Each number is 128 + 32 x the weight over the matrix's rms, rounded and kept within 0 to 255. Layers, rows and columns count from 0. Numbers have three digits each.

# up: layer 3 MLP up, 1536x256, rms 0.181, rows 819-871, columns 0-127
# down: layer 3 MLP down (transposed), 1536x256, rms 0.111, rows 819-870, columns 0-127
up819:123124082130141112142114141093074175191132067124198112173111085123137164121150131143121125124108141145081101096201100105152156107085165148105175073137180119168139065144161085160118131108136147150125096176157123137105144138140189095156131142186173129076055173133140184097162192085074098149120141158167107118163183125134067133106128147124129148072110140112157138078072134168108133102081
down819:167092130152132134160189092131165112087067112147141089136177119134116134137103088212124171137145117164124134104152158122124096111147135132103154166136147132163089093085143163197172122116187164142095180074113100133140161145097136185148145143151149127211124063137165107111149087187135137129122138226116158108167125146088183179133127010078113144200033088134106172102101139128138154163120
up820:060106174141080093105129106091115106151156185138129129108147093114071152157109115177142109165167154112111102167142126132134150113111058214054144097142147134154043098167142124132163066097149149177161102112143129100135113164102092214130156076134137150075149134121057102185144139166162146111132166150169119121146134169197180104147111113104104100128065192157100112130151106137117063147071
down820:099119155145134113121133095137127114155092133207161163118092113144083151083156141129149134072008165137132142125157125098100147113100167120080086077070123110155176096167107142115072067077154100133078145139146142120080119069112174095078113094107106161177129163156137149128115129118171142140101209034108123115134140152159141136125139192096213127116093142078060112171094113153157097144140
up821:121160179112124125114124079147048056148126094131136099152114149134127158170122128159145182138115172144171138142099160147140125086125206081121124140119093165079130137124083184127069145147147174119109182168144097123121129085107082082126163125117097158125132147148113137187073167148182128126163130091107166131154122143164119156154155104130096158125097122116157120130165170097142142110175
down821:099103146134118128138081125131134117115092142093143182161161129132078133126132103077093144082085093124066139164195107096143104095097095101129172141118145146181128098177128137102158106149138131161089085085089131147119100167146088093136182114128179121062098083135177152129137107130120124143088155169126106093122127117165172113149130172137098124098250104130154160148167125115149055159158
up822:102119173172071069172096148128114139176147095177123089161107164138125078094110103148139137097155152159114151090092133136095149176092163109112178125166153083158078140154096161102096214111077099043095134153114161092119148155153093053142188129140162122131138054105120147073111122114111129139172113117114103092087101113098098163090139110107156133125088094180204138148170118174126143166152
down822:115158097112150115148144095124104143221098053170139155114090141075106153154200137158160070149095144094181122102151142131084124152170153119172069084122112170124097152130150157098107198134104107151141097127107133110139145204078181131199120226112157155159175144144104118133123149105135168180099148150163108091189191133103099140189053150102136095151141152108137119109119114059151128140078
up823:134106159142140152130168141104131102138097111138149089146145133113053108117099154171197087157172121112163136106136148105135124141049201088084123140168117133166142159167132110098102135125076118152100138166110074122071133141151071147161118130122132129170107133116122126149122113088112044147161099091125113108087139125061076083149104120114144164112117090089115112115224132095128159162110
down823:086164115091091130111141121088184126117092120133146128077127124140120127102118109080144077123170171132139127094098182152161065131102158108128133051176056081146130119100115121119153115175147196137153159050112080076089095120171112097212059102115108116128123148150107099156130130183113118149109144157124153079129102097137168114096002163096181129123126101076082109189102112084165083098118
up824:152161128154122117177077105119117088135093212109113031098098122110126160202151181119102115152078159143136143139178106113102149145124189105173161105163110111140176122135144176087147086153137134152148092111157023172141127185171109113114126157173140120119152141153136063134142135156126169167067128121099139117106185080070095145090141141141124113131180091184142202114125148141166143122110
down824:122071104130132135126116046122178122117154163120161185186112086150146128045147109187100156165135182105092165135137128157194110086072087112149121156119140102131113121090111111120165119154123142124137144120109135107143067078165111120144114109106136133129123099141185126103100161141104083118175101128090151145124153100132194126115093110122185197160151129136096077152062163122177151132166
up825:107129143123138163146136120133149146113137110123197195155145129095134109149086102190178144121140138124114104106096168118110203133147125128170146155148117158082121143123138122120130114167139091120087107211215139120115076111102094060133128103098057151215159156072136124157165115114141140126104140104102113121135140205119078134093118085186065095092136139091121130146191108057141159149112
down825:124170126096062113092099147110111115128058168122147140110126118131091122083134106137123102142079160175123150124176177099136168093149124107178123048122140192111136116119113065144185147179116155115123145133112080192090099099142169150147085107141163090107142130123133129126161136183054114148101155119132130124150191098136147117107139149100167123097156070143087114168084112094104144112098
up826:152153169218089094140092127123159126092132134106096177127144169154151129138173140127115066142128175088128095093115116119101082116074153132130147105145066163145141211094113064143111148143131116126117125149131141171120135195164152126176176136110162165090144139159123161150146087120178112145114159150163145073055105197151120138178099063129102122063084090151145108138120189116178125099121
down826:178153155091102138106161154108128108124127112138128106127058119163120091160134171048169148105109107099145132141109126097141162158095144160096069180075127142140104111122121141089110089051120155144082106121172132093098113119112097157146145120053115121166160134135115083145230141185092131146115153159160127134093188083185180100122136104101106166162148100089140132148069176074070089162169
up827:114117139118141129095121118176091150073116107124158110094111097129123187119144141119059118178092105163103150165183186087124125147141187175112175149166157091129145118164157119117163102162123184108062114161158130125151109139124139221184110082147108118146179090143098139144102129118121111135129119172097154121131143140081073172109154162128110103190150091176122120076116142113102146134071
down827:121117074125091165148182201192134214072064113137147157155143095142145115089157152074141162078191154127112070142149119085099106103141172122134129128140078123155117170135110192077162121129132064066094134131129149120145113086103155151155131156213038090127106084134106089151119164131102190145076106098168117122097146097145179132118125113141105108165066175105057136115128124114139133096117
up828:080066086137069148122113129147176068068144157100145177156145160106177182163080137129099160122162159111157112104149132140139147103047115162077122191124143099190100104113174178068127169132123094163123066112151185104143085107153149136115130105093167085124149194168134140090181139110145144127129095178215127173116114148119133094117118117074071210107144106164149143118149104098141147103125
down828:119116093108174163133120155165115115121155122163102133101102119138162110162146029153144174140106129112173169138185088141138201205152108141138148129151114083147111140158116115114136129151180155151100128096150158186097164125147155106102137119130158089125146122143102163167075169206122135125175164161154159137203080130133119092094094096137157120142138123141129142102176130114125164161132
up829:126125106155178170144186124130115138167148073118149086102128145108137129130126109103069168168141157133138121180111076127184143127178136145136164066108144167100123169110123135140118129122097129113139135175117108077133091069092108120153118107141185126087120141121130118104115085063080082156132091071125132144162087130153159117150097123124155154096181065077085219128090148126134110150169
down829:105130126168133141057087147117108097111148159099153136141118157182113157188123119073114081119148104126105159118113122193140106132152147143072159139113119102067135109099205212131111187141112126144145136059180107064162165199131089133092085125125166128154088132136072179095092150146103144131165175130086131139069156128130157162088100110141081116106065047134133130140115118171119168129157
up830:093086120145199106104131140091130135053169051136142126159090200176096132129116181109135103124168143069111128100125119110204141154141142150108152128033162118141149114130120119162146176156162102105224126147140052121090171156116182129086166161134153110095118105110106184151099122107128138130085108137222124095143103092101063152079141098087140123111150125135131129158136163136182089139134
down830:151166157087083163153142116155131141156117142099142143094159116112140140120126091083066078147142112120098112116138105081116070114148168091124115150094151109092166139102091118162185123144164151101154125030096140103155079134133082130063160174171153161100145144076146161143137099156171119175108097143121093132192085140070130105198136088172161195126091202165153145131141113140130133136106
up831:121102125130161166123127110135155079177130131075156184162113157094093124095103140140165063146105145202117070089128164146108118151118100160164190160112179108149154138140167108079086149102117086093136161133078131117113164126147089174174165152155160134170145134128159177081098105160171074122094120090154160169107114108126151143110127099117150143162129146127114130097093069157122154136130
down831:083182191095089099167130168154117117130163107172134126118115116158109099186145142144160123062123104132170115147134124097180131131106139131136099105162165122135152148111167144125105079170157151127131084125155107117177071110145105128160103084078174140132154202124104171167168159099114143143088090116117109136146058118088150108134153126148127068123171130168099101113116180080091093090098
up832:101108170182101120131080067097119129140121160159111122099152125207103145153085150055114143124147100126094144063137126093163173147120153072095137096105179165103076084096174113132100152115156103106132093148130181110110079091056092186125159129104167136125109081152179094116110145124134066111118115144155110118077094129129174119135138054122137087090102108145150131145087152175207121177123
down832:152109142070135086136136131141087153113098144063145081160057133111167153102130097124131134125160134124124084182146144089085098148104099111142131134159132155086116153170105137170146074093140084162123138182113036050135151215166165163123127202147168124116098078143102141115149113146172147142118130132072072142132116196133113207138098142107168104146122092151032142103107170146153129103132
up833:139130148111140143145116091123114103204103138123096098134107115166169128186144151127098067179100114138081105097116160185150121135105122121097169181122143105129074147117125079121057130092118111169138151182156141094173107133122052137139168117144123148075140092173117162122113147176148136096135140089129121136111137129148109142118157086135184173122153086121165203061144074107140078167067
down833:153123095105099149138092139097133154140126180115180141099139089068144113149127155085070110130117140212090108119140110138158105086137078143151087121174127162150194134110140151095159142088179061113140186177124123116156098143162160180087097119215177130131152172183139131144146123125110078156138090046100141194122107169095169168070137131070153150117135116135126149068061126130173124106121
up834:084134152132157145117105127118161168165086105181087087093142144117112168155142130151125162151108163125155148179114139091136093097135151117188168136138149101157137125136156143117082140143129138121071041125128131114125156094067141135044159169117137133160135148068179172122094159137149138185133116142136166144142202146108119171093040071149118148175097112129165137109123114109192077098171
down834:117156123131111115053175108132109089151161147097123144086100159106124147148047149136137142138145106130176135106166054179149166150099106098171177129107093148113097122109099118180130166174123141085111147131139136094134124113175182150042138128095134090122157109116123095123084098121153086091072091140141167104132135189161104069102115167142158069034194104119130127150144137073160148145097
up835:127061058150155130102135127133123146098093154206114156091185122129110087104139117087114173105130112085123081092229095085125112150143121101136106108109159099134152111173138162142102092136126144155120155096130152125203071091082143122178169155121089080197154176117143144117116118152107166143093141109122144183108133076102090114109132166147101124132082118124126132143103137137134139189152
down835:129178105201144090074150136096108063125094115135112134172161177106133154085147123104136133077125115190123170141124099126088136150091133098112166149093145189077148162131189114096133156172120107184125139133112099091146168104102104128125110112111185107158094077141104132136172157104182114106099156168150121109143161086159164124191088142085110181141143165090239176074104112115090123096149
up836:097108172072143146100153091105106101105140111184115104130161138091061136133097111206161145051177176120144128095112150137116127097163155120116158197120129121130172136143172160119104141178150173079156148166153062111140123129101178161197160089096109144071177175150053116174096077120145110124120155154074085088099178070121201106087150113122113109109086105117165135156211096098129130141143
down836:191129121148099129167158101104137137099132139129134195185143119191123183110109148082080095132142133121131125119081088091135105127119070157065068100147156106184144155115134062136069157131100105116139158154140163143123113126078113141170112089164191123089127211115159164134119124140147150147085107145123158115135176074155107122151140142173189146150078125093133097113140094098079155134128
up837:078103168130092076125121195120106108126108103087113108133115137115125102116169129126105155145094176113118067056071174162158134065168171152101203144149104084169133140194182103127110157106138142102164096168101114049108108124136130115094127136066106135083118156174128153174133067128124177191131122127120175136139104108089128057151116040186129103131090121114130166117118079096078152159171
down837:120127120118078175155111112115109124155136146114137132188076081082175121105177096121101191144085151114146143129087116110096163113101093194153146169089119132165177157089176111145112097146138090178101106137118122103175106122162107097128097149111117116110145118094081113135123085063158096152116122089139134117133146159144134138174168142096125179186119170114117170136141127161116145133145
up838:161139107139112136126066095146132121072115127141172144130117097131132180111087147165110129110106248092196168120141101116075173085107084102162128128136143152155128153158154211123130109138171113117146101125150145146081183155082149066150128111125168071182091207126118161160120107170153188131161123155112117146123165057107164103096136124150074143139143134107110113155119110098134136174155
down838:153134106135135101137162167099057152111174099110117140090089156119076123119089146106090187180119111175095095143131138049122133135070160144103077138112085107095167053131082144152133164164111117104109139196066120123194124123185082105163139110097120156045129165068133171032138156099065108081101116098156128103152149156204111148094132150069178103093157106135168103147099148123111129120100
up839:132076136130089126123168125129116110121153116138106147160153165187160134144113154115103140109090130205099118172130065151200074091109143128087136103082083134176106074156138148121137168107167162157175155066143120084141194146130168135103142169173108133132076106173160116094096101120080100147116104157172132088078149057091058182145146138154121165158096143155114158108086087050130098151127
down839:114111093122110159159087133114078131101087118164158133078180137154085148162110089181142103105127100090138100111136170161142064133119080176090105106119133111210112102110138078082096141093118085139116109183125149172096130155154121163153069131099198096066121154089130114130137131143124149170134155097087136129136145197178106210093092122167114189114185191078133101156130052053142121126168
up840:107091151108133103203149154135130141137150123093139092159135087169165162147124101112136138133098114102134109135155097139170106108118164109180163090177119114146219089083193204148123176077128091192067115135163120090117176166139138132117170157148174118166161098164122111166115084170112108097166163177116127114120149078150098150120126136127125134134198101147141138163095139145163100105163
down840:060145122117160132119056138154115148078176136123136167122130094105155208090160120091074136091128103152115100070110165142122140093113184113097117152109165131165094161144098130119129046167095094114144154149110147080081146089150142032112126161136140116065131096154167148124122158115113157156143081154147128151105144145132125134152058180117153141116147175153095077111207131154153182113113
up841:116073162126174113125151118149047090130118176174187140174151140109150138110117110107168133147113163165181097152150089121122092161122206134217145145097148079199122162140177158132134101116131111151109152093108163130152179108113122083070182157176131084133129110100139087198144110097143152160157155130095125155152112156193076129115128122103087125127111128110121118123145092144131093141107
down841:054064075117118164122164086144180124170080081182152125191092146150118115159125156157115120132162101139133149123107116121107151133136164105113071144103082099141146044132133102143139145198152085049129141108152169148144073140161124090089066148127121147103176101116154070112210142126118107128124102166168110099147147160158135123154147120093128177117115126142199197084162154104163079124143
up842:156170140150165119133105118128161095137154170121155131131157091174107184134161104128164118140153134086140126093128147139103127152122105153094166133183108109126142127133145127211106115096134146154126086159134150152111120134087026154137090175122098223174108134111106146134082123097130099088129114138087128135142083115126125149202157128099109078105014151068147130112093097131133140062122
down842:175074123100137108075148099127092171162113140137099158137239147097146108123122128104128128143127104109091120171127128115100139123102149153151136120062135126133123117150104142124164140093187110135198120149073140073128182146097099183113133111152142030139115137139104136168132134117157093107169101124147141162146139142136143122081119146141119069133170146091117100143106110100053121148096
up843:106062129182118124104165149153102109142186129129112117155106134139132187136127165113090156123090102110121136108161147062137134146144113095095086073090094070139126143171143142129173135138130149210121162103150121199153141142165183122125070136143111060116110172142148109128124107121103075157088121070157122167107153105136094148104135120106099152130131036124104157109164082153097168189156
down843:177108155084117075139143105131113115140110119113106157158105091093112128144116140104115128118167102141092147173124152119160163149127121165134136050197123109133184055125183176058169107136181139100122113107132119102142130059073122107170150133123145153109144136117173118123167190125164159155089153102124094090090149136127093105148069083092125075177124168145148167086130114139143111127159
up844:078119104070102138146105099193056146144118091155122183099084105092140118121105114167170117172140147164157132200106155127064118094133151126110152146149102146086142163077156071145062115144144126108187120141180100107169148144126096146114150148081144120121079108140128094084067151191129090155084119159146115166173114084129152184094136117169092150139157170181061211110169150100136148132120
down844:148088114095118137120126074136172106110135170153111116082112107123078128160120100106116130109130150074141155132176141133125126111121128078081085122127134165117169138146136187119107149123146155044124110111153141115157157146165085137121110113037115142138129167137127153164124144151096141145102113126134121148117171158103153083123166150115099043107155127119116146103103150139157106143187
up845:117129147088146147178118118136144133122114173159120131133148183150099198098094129210158151131114129148132119094121085132138130149153142124139126172092117161168113106133118152107144131155131098108102143135116104040127140098120112114160145123158153132150120138168114089188148104181099140151197203137071159130071089139137106133147133086121137124087107140122119109168116155119177126142130
down845:096177154117141116133160103163147169134099096107117105153185163100155204143100127147097126110178100147148165167141090079150117136176162113073108107134139105059061101088154107121071127111088148084127109126084122136090144121188153157115139129061153075111166179152106164156136109145161179213159095151186106103121142124104089156188173118051160091172148141103132127168149108112157100096157
up846:140116211163095144112101108145151135125151138135093126160083174157118108129104144162176152112108171133174169131168123135102127105159117170163144158136125096108149061156115142175079115124117103131113113142113125099183109073156110111140118134090127130143121129121131157122220107160069190149110179161115159175112122147128082122088158107084164070149133136105173179170085131142173111160123
down846:100083141097131082114100142155166126132122123150158107091157155089097197041110132102096150133125091107102124184132102152122100111165112101123128175125103154101124168120118137104101125087151124126122179127154157148143185151153140126090148154124136143102139172100172161079079153120133131152151141123148162087204146126123150132137092152152118104074064081114085117111107117061176075074079
up847:144039165069154126124174150105125072074078165124132124154154119115089105144158129132156144128153096077069103109127192163119123109138142171108135164147123132063113140116164127138090162143080121093101108092110114114140103125125089164093182103125149146116081108125109107120113083114118135139154108148134171145145149159114157149101183133117123162059183089117131153137166126170110125158147
down847:128132160131116138111099127182154195094126146161130115167117118147118117153149112160108119123111115073135127136131100129132131129108108125080152085174091112121147110109128067123119061078158164110170170123095081197126119124130088107140170140106107076150157170134102179104119185071157164132144124155145105145158113105117153163114154112062139098131150127104126109153165167181073110072099
up848:096127084139064148119146107204127203109107108092112116122121172074166145111149101074131103128134142147080147084155119136167106190072111088190110143095143154124097149179141133122146103196142205162099136119157092099134104142070136153168096111126041204106099153146146079091104178104107123142085052130102122125061129130151096141124154146110106118179071126148114173122146123104144153166079
down848:099118144133180139166097221154161157129155167157100138147113095071129112077067040110174097126187054107074159143108103125152125100081174135057158115104115146080095109129126120127125106086170153160105190105101142123107128143152139117125154106148195101177149121171096204120178076190153168096118042116121140110129173098070089147223139163112096172137172129150119134130156241135149125078086
up849:075073140104114080152150131195081096112139157103161115186109117077163155145185184174073086120148162112115120098183135141104168121168109099110119076148120147146090141111125080129178170045115142154158139133114120155122125129180100158089114076102111135146116113166116143082103106121095101141204090110094160072078104128097090173094079068150120141096190092119116178141085107149090171145128
down849:114128108135181139082153150072088150193118174149113166075137151146134070169149129127143068145078076138123078176117156212142123145114099144172168066152156126142066110123113171156106121077126124120145133157084145123111137169147074127065097184149125164086153134122087128116148124101096170128095124108207115105060167081167084134111105116183159139062106201146113178130128114075097128140123
up850:114138130131110098188124076115145084100142155159092126081089118153103085087166109093129056125131165124121128126203182109118163208060156127089117169132147139066107125147109180082155177146150137073116098096192150095127122128107075140124138149187123161088202133144166083086209155143063140124120130120161146095112103138035170170156142174106134122156148143139119123144108128126106174127125
down850:172167168079129124111104122108143123062185151183093208160162134170187134149089181139104101157069149143121056084129120122138125058093120118102123131143114108147108128124142179185099169131078111131134165124088092170165169105125181108135132124156177085147164123155145148127115127203096132126130093158159182126147115120162138145106117122124123102106156108138128119126151144147126112166133
up851:051099171167090098138126096189146124086152162097127126169077172145207115184118171063119161138158160167132076077112171087134088157137073056110165110126167111168148123150145173136133153121166131159112148147174119127156147137116170118174116117152096133142160182094175112076143119079193085128173113160161136136136164063095148139157091080150116110134125119194125142118038187144127179124077
down851:128101079152139123195109122122086097164068113119172133116120165127178109140175157067117084180166164132049112209096149150075074171143091160178122108093130147118160124134063139103086160152104140124107133095170073165149146108182112134107175110124165114171078110120079069176095161086082144152150167124128125070060195081106105140157106114188070107106186181208157135166168118094142112104125
up852:136132140177138141111098115130147131078096088122118149069127130124145136102122137138119129099114199177126088153161118126178157102122172118005126198158140154149165113173110142154095141139129117170125102160134149052115155089192130114164137123086140199139118156121117128138162136142124120121114165100115108085101164163172111145114138162145129153170103132136089125149107124098089128103106
down852:110118130147129126068044082158120148132161144177133153186098152125122109106124122155088144130133082160119132100166117113089104137114131145187179113088198111129091116113103045194137152167113114034112200123121105094084097161100151132096063107148105224134208161167134138158139159094082199136177148109154202106156097159155129127145095121109136089106103142131095111123135103154098110146081
up853:110162085137085120118115094141086086094130127134078137114121165112103178127110056087109146162165113124105133188159098099154162163124150107082129152132133135214135152148118129094141120111228109135107141173126170097124171125119140108089130142210105091070160241103142147212151143049106127121138135091169091085125092133182045160199147168130126100140130109111119088123121124132176054168110
down853:124085138104128102177093078120186162172094165156150161167113073156046045157145157123224128145181101163145098124108045100089118116118211128118156119138182111069095154082144205115115131197161104142128040083091090114158141162052144118131109068168150170114135184109118148135173094183102091174121126127145150097109092088162127088113118126184148084112118165118145171147121150107123091092157
up854:138117189099120089146121087162103107095121110151135126149123138056074173150099113158110076123106186145188048075124112081100151126143129079137144183131165100091169100142124173091185105048138196108166146124095127133157081139144102118111110116095147137172152048104123200158140128197139135116159083163118104143159188164089119123131044080113129111163158143175104075123129102084141104189113
down854:126155065113111149157154116125146125092091176148144129121121114199157104088134101130127115158083121162149100086074167168123090132190130085071156083150112125077151163208138121068152158130173107134138105156159146130138122102105109155062146133140144109077132117187170144127168141114132103112118138098130132130166156102169068130078155134139170135138121143124106167162159160125059212076138
up855:115085140161134123121158208100090136135103135106130100084134161106139124120134083185082143113084124192136128119170167078096120183070107172128144151180112144147142104154159130098066134156110114115149141135192123151181119178207123174104139058183144144121150113128115110109136089143090089132124178131096174092107082100126144144183108132164141091157081083116164079051205104116154106165094
down855:138085119105113116133128133101126133124112166114166114117161124124098080129149121116120114112095148107138172153073136140143149088104106133168184132163132146091106066091067122088112138109131125103108146080122127134092098122085149158146140128121159151190171090128143096112118132089101104112129134119101088100154088098120152126143149168163079096043104123141131151108120113122132151089036
up856:144105083123099139115127077122103168153128119118139109093134185076223092059169147171133151114124111157167103174153165167152096117109155117200162103134126156176150168161111133130098143124071145112149115165172166099110118164189136159147163158125152132120152080097140134120115136068137122107135131145158182090114121066125140172147101215182098135106132181131035154161111112182146044134094
down856:169143135141119128143086160160118177100147123116093129122165134146179180098115085115078092114129157159133138165082160092117128121160150179069117119143070137149086171162113107125107112126093168112137100203119184152129110167119090177152144180103111120111126145157111202159144083096118077157154082139167136115080132116093170115166107145148125133084182135104106141100187140117056186166076
up857:090174097120157140114162120095100132074157101162101128109097112105144141159166052165127168118130175151105082125133103132148094102167080110134114151088083131091165127150116200133138144093148133098110144126173141106119146158129133108161156076160127110142134066130104122119119215165096095093101092090124120094134116137079090118097145101048132044148112103140080128116078076144080131160106
down857:121065202088126102125128119154155146138106144086113118145196118118127148157115132126127165113184109171110127153106153125117098185158127114120074144111108147127154105138089187161139132165162121112112128110089093123132076174155097147135085166151167149166119097117123111117102165100117096070148080163131091146140117124136121112152139143110141138112074135129132149131145137114116142156140
up858:080127106153128141107106080167092139138152087129155078134094114126170152132108144137142128162116178151054145146187123146084161132149132162101101172129155167094003101143091126117125139076151148126129138118130140108150151203114085092148110120146137056102107094145104119147155098072199133092171143119124081103102105092152147138162170137168144107127100145156176116145113134151092141127115
down858:162122074110134086076134132112090131121161126222095140125111123115117142056119174133179150130115170055088136111134070135113143148103113079084097173116132167145123144137114111104100126129081163141163189110068148150153094095135135165072104124134152167111130112150116107137102083102122165123153081132115159111129115190126143143082094127195166156107112113123141076086144131119157098108235
up859:126124131085109120129143150132151104110121167159104138144136163144114117085090080099129152148084119186085120144077079113116059095125174102141125139077151129084064157094113089112137126201178148138056146193144173123140161119099135108114142146084138142139143117153128140185089123101134062113169149099171126135109155150136119119136119114151036083130076084097126123172125134139070107199117
down859:143134147191060125088102101192128086106150076091104155110136120177204160129110118117172136111129076090140154160103132159059095174121153117124149150116170096158111126097123177165071134183157115166152107140113073100155145136139185084147188180169125139141066134092093182139070163109145111076120127123146144088122132142163061184099134120117096160134158099119170109128146096147101153155105
up860:164098142112140130099167091139109138161163166145142164084146192156137140071129205150159115133099211146214155078119164089178150109097193171134188113144158133073062162064144148121050138089162129101058169187171170156091112102176115089133108167180190108106204071122112144058074127159097128067167083133179069119120153075104057141121144128140139082131094126135149139140174132163102146083147
down860:124138100115122103122183161171155109168148160154150106126131149139141122146153152170140108129092041153200136103170145140160100153171119181151166164148085103123137115103205141113099127164109119128150033097158069150033088143153148161102111125090099117151095081114059201125160120154141192130091153151160168187102162183136126124137086142100153171139198141132184130212122133117182096161102
up861:090190106069139087071069154127151200116142168051145126125107085117120151114132135160133117194141133171094080191188140110075116132166119140155111186093181115153109175191152151138114133093129178148183059196101161119161121090108120062106148136143132196135048177106128172130102087127179148087109144114120119099117131148124121176157122147076091139172108116144094091123191108124164149135134
down861:120107118136133059118106159093156110082141094102108163087155126147141083108112131142150111143128179178078077107134161146136113210169155131142116113107144164109140102145119083046166160083082104150146161136144098125096137151124173113122092133124140079117131070143152097129118099131150115097114107094143099144178134161135115134077124078105123124075211172163106101142094140168092131117135
up862:153032147137166127185137159174121054160148147096147113098126165130193135113075098154153158161112185156093179113179047218124127097116099143047036135175083194155174117162087133150089179146142126172103132128138095130101178064097077087114106084123122170104137185130143092132164111103174171110169117140119154136134117145147074119114098157118062112154179101118175161165142183140093144129121
down862:154112116131107156140116087113114092140174150173198143090101099135152101097130110108160155133116120215140161130186134134152164120106148191159124124147185111110139169136122161176136152160136132109126095136131119211186086098143108146178110116165153161165128094112133160129134142123081069159167137134121129114168133162103115170136175120137094163096122143078144142126118147176116162123144
up863:137164079121155102088179093139127103098135116143054117154104090154111163110087157133087095121069140147094129143126078120165095162149143129155136142128113115160141131138159174180109139086108072111158056082166163169148145158138137131106148107181105108139117129170114145165163100125141090112089141098131084112150072138093103095175136122188156162113139102118116082121076165105141133167104
down863:108152169123122087086107108124142126086147172175113076173141148138140114144161127115173164080140106176097171127177118130092104094139120110083146118169182177144121121163090068106151124159106193150139069159083155100133136101124108114141164159120086113136092114140121132179080087123171094063203143193100154127173142083125113157123126169142169120127147131171115171074118102140123102080162
up864:109144089125123121074139151136118186110156109124097117104145162085151135169107142113127189134090101168093103087136116114177119168096101117149174101092144146115183137121206113120083061116086155057049115165140059174072154083099176128138131124117128092103160092061113123153136107148111130132132168134071166104112091109116141136097096132127140104087130136162080129171107161164141091194121
down864:143148126086137128179120034043097083142145119147163143151190137115130155155096192133063175152112121107141162128153104137104153095153170141111150123098168104118115207144124127128094132106102097109113100136100150132081128121128123127119142152129163151117091161147152134123144106095137099131139117103165114156209133186132097171119167110119123094180119154113147134082122125130147128096142
up865:107103153156094099055126124140059127100169085092097060169115152146081104161154128109169120134121195162129116119112101107127124115105146190116121128131128090140145137090112088146137110126137109074105126102118079132157175143177088178149120141128130160130133125133151133095104053097116118102076114088139076073143118158192165150182140097120188112093032077074027127157113148119086108124129
down865:164183132161178184134149134095179116134144117134141179121139106143153177116124104142115134125099098114160102122101180168103143126155174114131129116143183110090131107112144130116141105142119145108135098193150138123140124135168100111127155128115105076122095108105128154094135158160144102116106166121194142125127140069095133106149125113117069159118122169209150147130191163088145184113084
up866:136145125105152156089149090107157077108150119184162098172128153138082098135150151140210112119133132119173156117157104103092126136134153086122155136117131136151118060135133093097126110113156064105117122192149121180144114143129162133097117130102153109195104120160130186094130077079115145103075122129137104163102090143113139140070178109134157152163136118130090120101103163090104135075175
down866:099130140170105126174165140121137121164131120045155163155172134157157093117164162144122120156105142157096077116142110175106091146063114136170155116124100112061203143124126119178170174116136184146120139128095155080137124156091062127155123100139167162102167136114155128081121190138183104145165118135165113110112174118103110077098165121131130129127129118131138169184131143161090161210101
up867:191127080123202122164125173172095110115100113140183135155123107050136163136109121203096084101148129147138080130124097112137185155148098171125112180145121151131156134129070133130207128122097093096151139072110137072145126148130111134172132144140133180118112185155100157139173106089118135129105051141130134131190110150142039137165176160139107135122152034127134074144154126175101128143072
down867:055116107128162113114096145073099110128116092153124117139106098113164139161112121158104102178170087155116087179101146125129101135172132015084162111139133123074127180081196039152108112157141124130181195124079121129191134153114080131166087115127096078127094116121168101122128095118117129147126135139182060075105107176098112148130116127119129103076128072124083146125061159176058166117125
up868:106137117088168152123198150144106117113188116162055145142094219160161136124161139112121133120111129143138124119125096127174142095135128137122084094105131162104076113159156228142089094147185120151148123128159113117155092084147153071125089175146054124134172167130120123133015088157136176137168147108179071158132146078179153154083076106122058110127237069163110103155102107157106212130132
down868:142073128127096122166164088104133068167178140117119119080105136170112106132110155070119168116111045128161161136113150145064175148101116114095138105142138200135068137142100141118146115106137121149106171118082135127135154081138167113159145132118104090159128119052111106133137104163077131147057113101168084125184064187135093115116145124092099130146154175096126085120143127174110127144149
up869:110116140126115056135114143139116094165150099150191132143151083117124126122127137107135072155116131118172091193125102095126067067110171148139062137183176163099101142094103138114183092134092102079109089095133181105089171110149174178066132144177136112102148108117082091113124128177141155131142118102099183102098122134111099179140099128087156134100092100153150162125165190160181143126166
down869:172145127093117145059129121091127088122117102094106110182121119112139156144209136158079145074106117102133174142092106103098167132127134102189099145145140129211132072128117146172149115132137088155159182148116098173129173136088107118112101159143150100127081142182115106110132124186100151143125160123111118118085141108180141127123102203123141117168127126120067150106125122089042049110132
up870:130144141140162187146117170175119115127131191153084141150127142085181161117134110157101117156143108187131127168136100101184153086149123081141141088143075143064128148180114086113145166070178130163054089149110125115144160119080146143173125182108117135146111177152101119154132075189164087132110149093140123082129136106136123132121110113189129124132109185098061154097097093105128114146207
down870:147068119109200121136137113145143134113140110114152097107159130133179086141150113144112176151146094139108146151107103188154062118125145095090101133119160059117156176133144114141132139096093082128134056132180084110094121075124114111145159105105107051171135137175209131160134127114162115057051153151112107136128132081134099122119150136177183141107115148119148125163109095120168151090156
up871:133145116183154101167143119113109139101132140169163130161137121025176125184173143153102098115141128111110097118066203085088165124109114130121145149127139089089109111147151125129108141117142106100024075110149185144128117141104125130114121165173148158135168173098173130092094085157155118111117148109080124089125144107084108149135141103139130072172123121074147051168189103122128180070144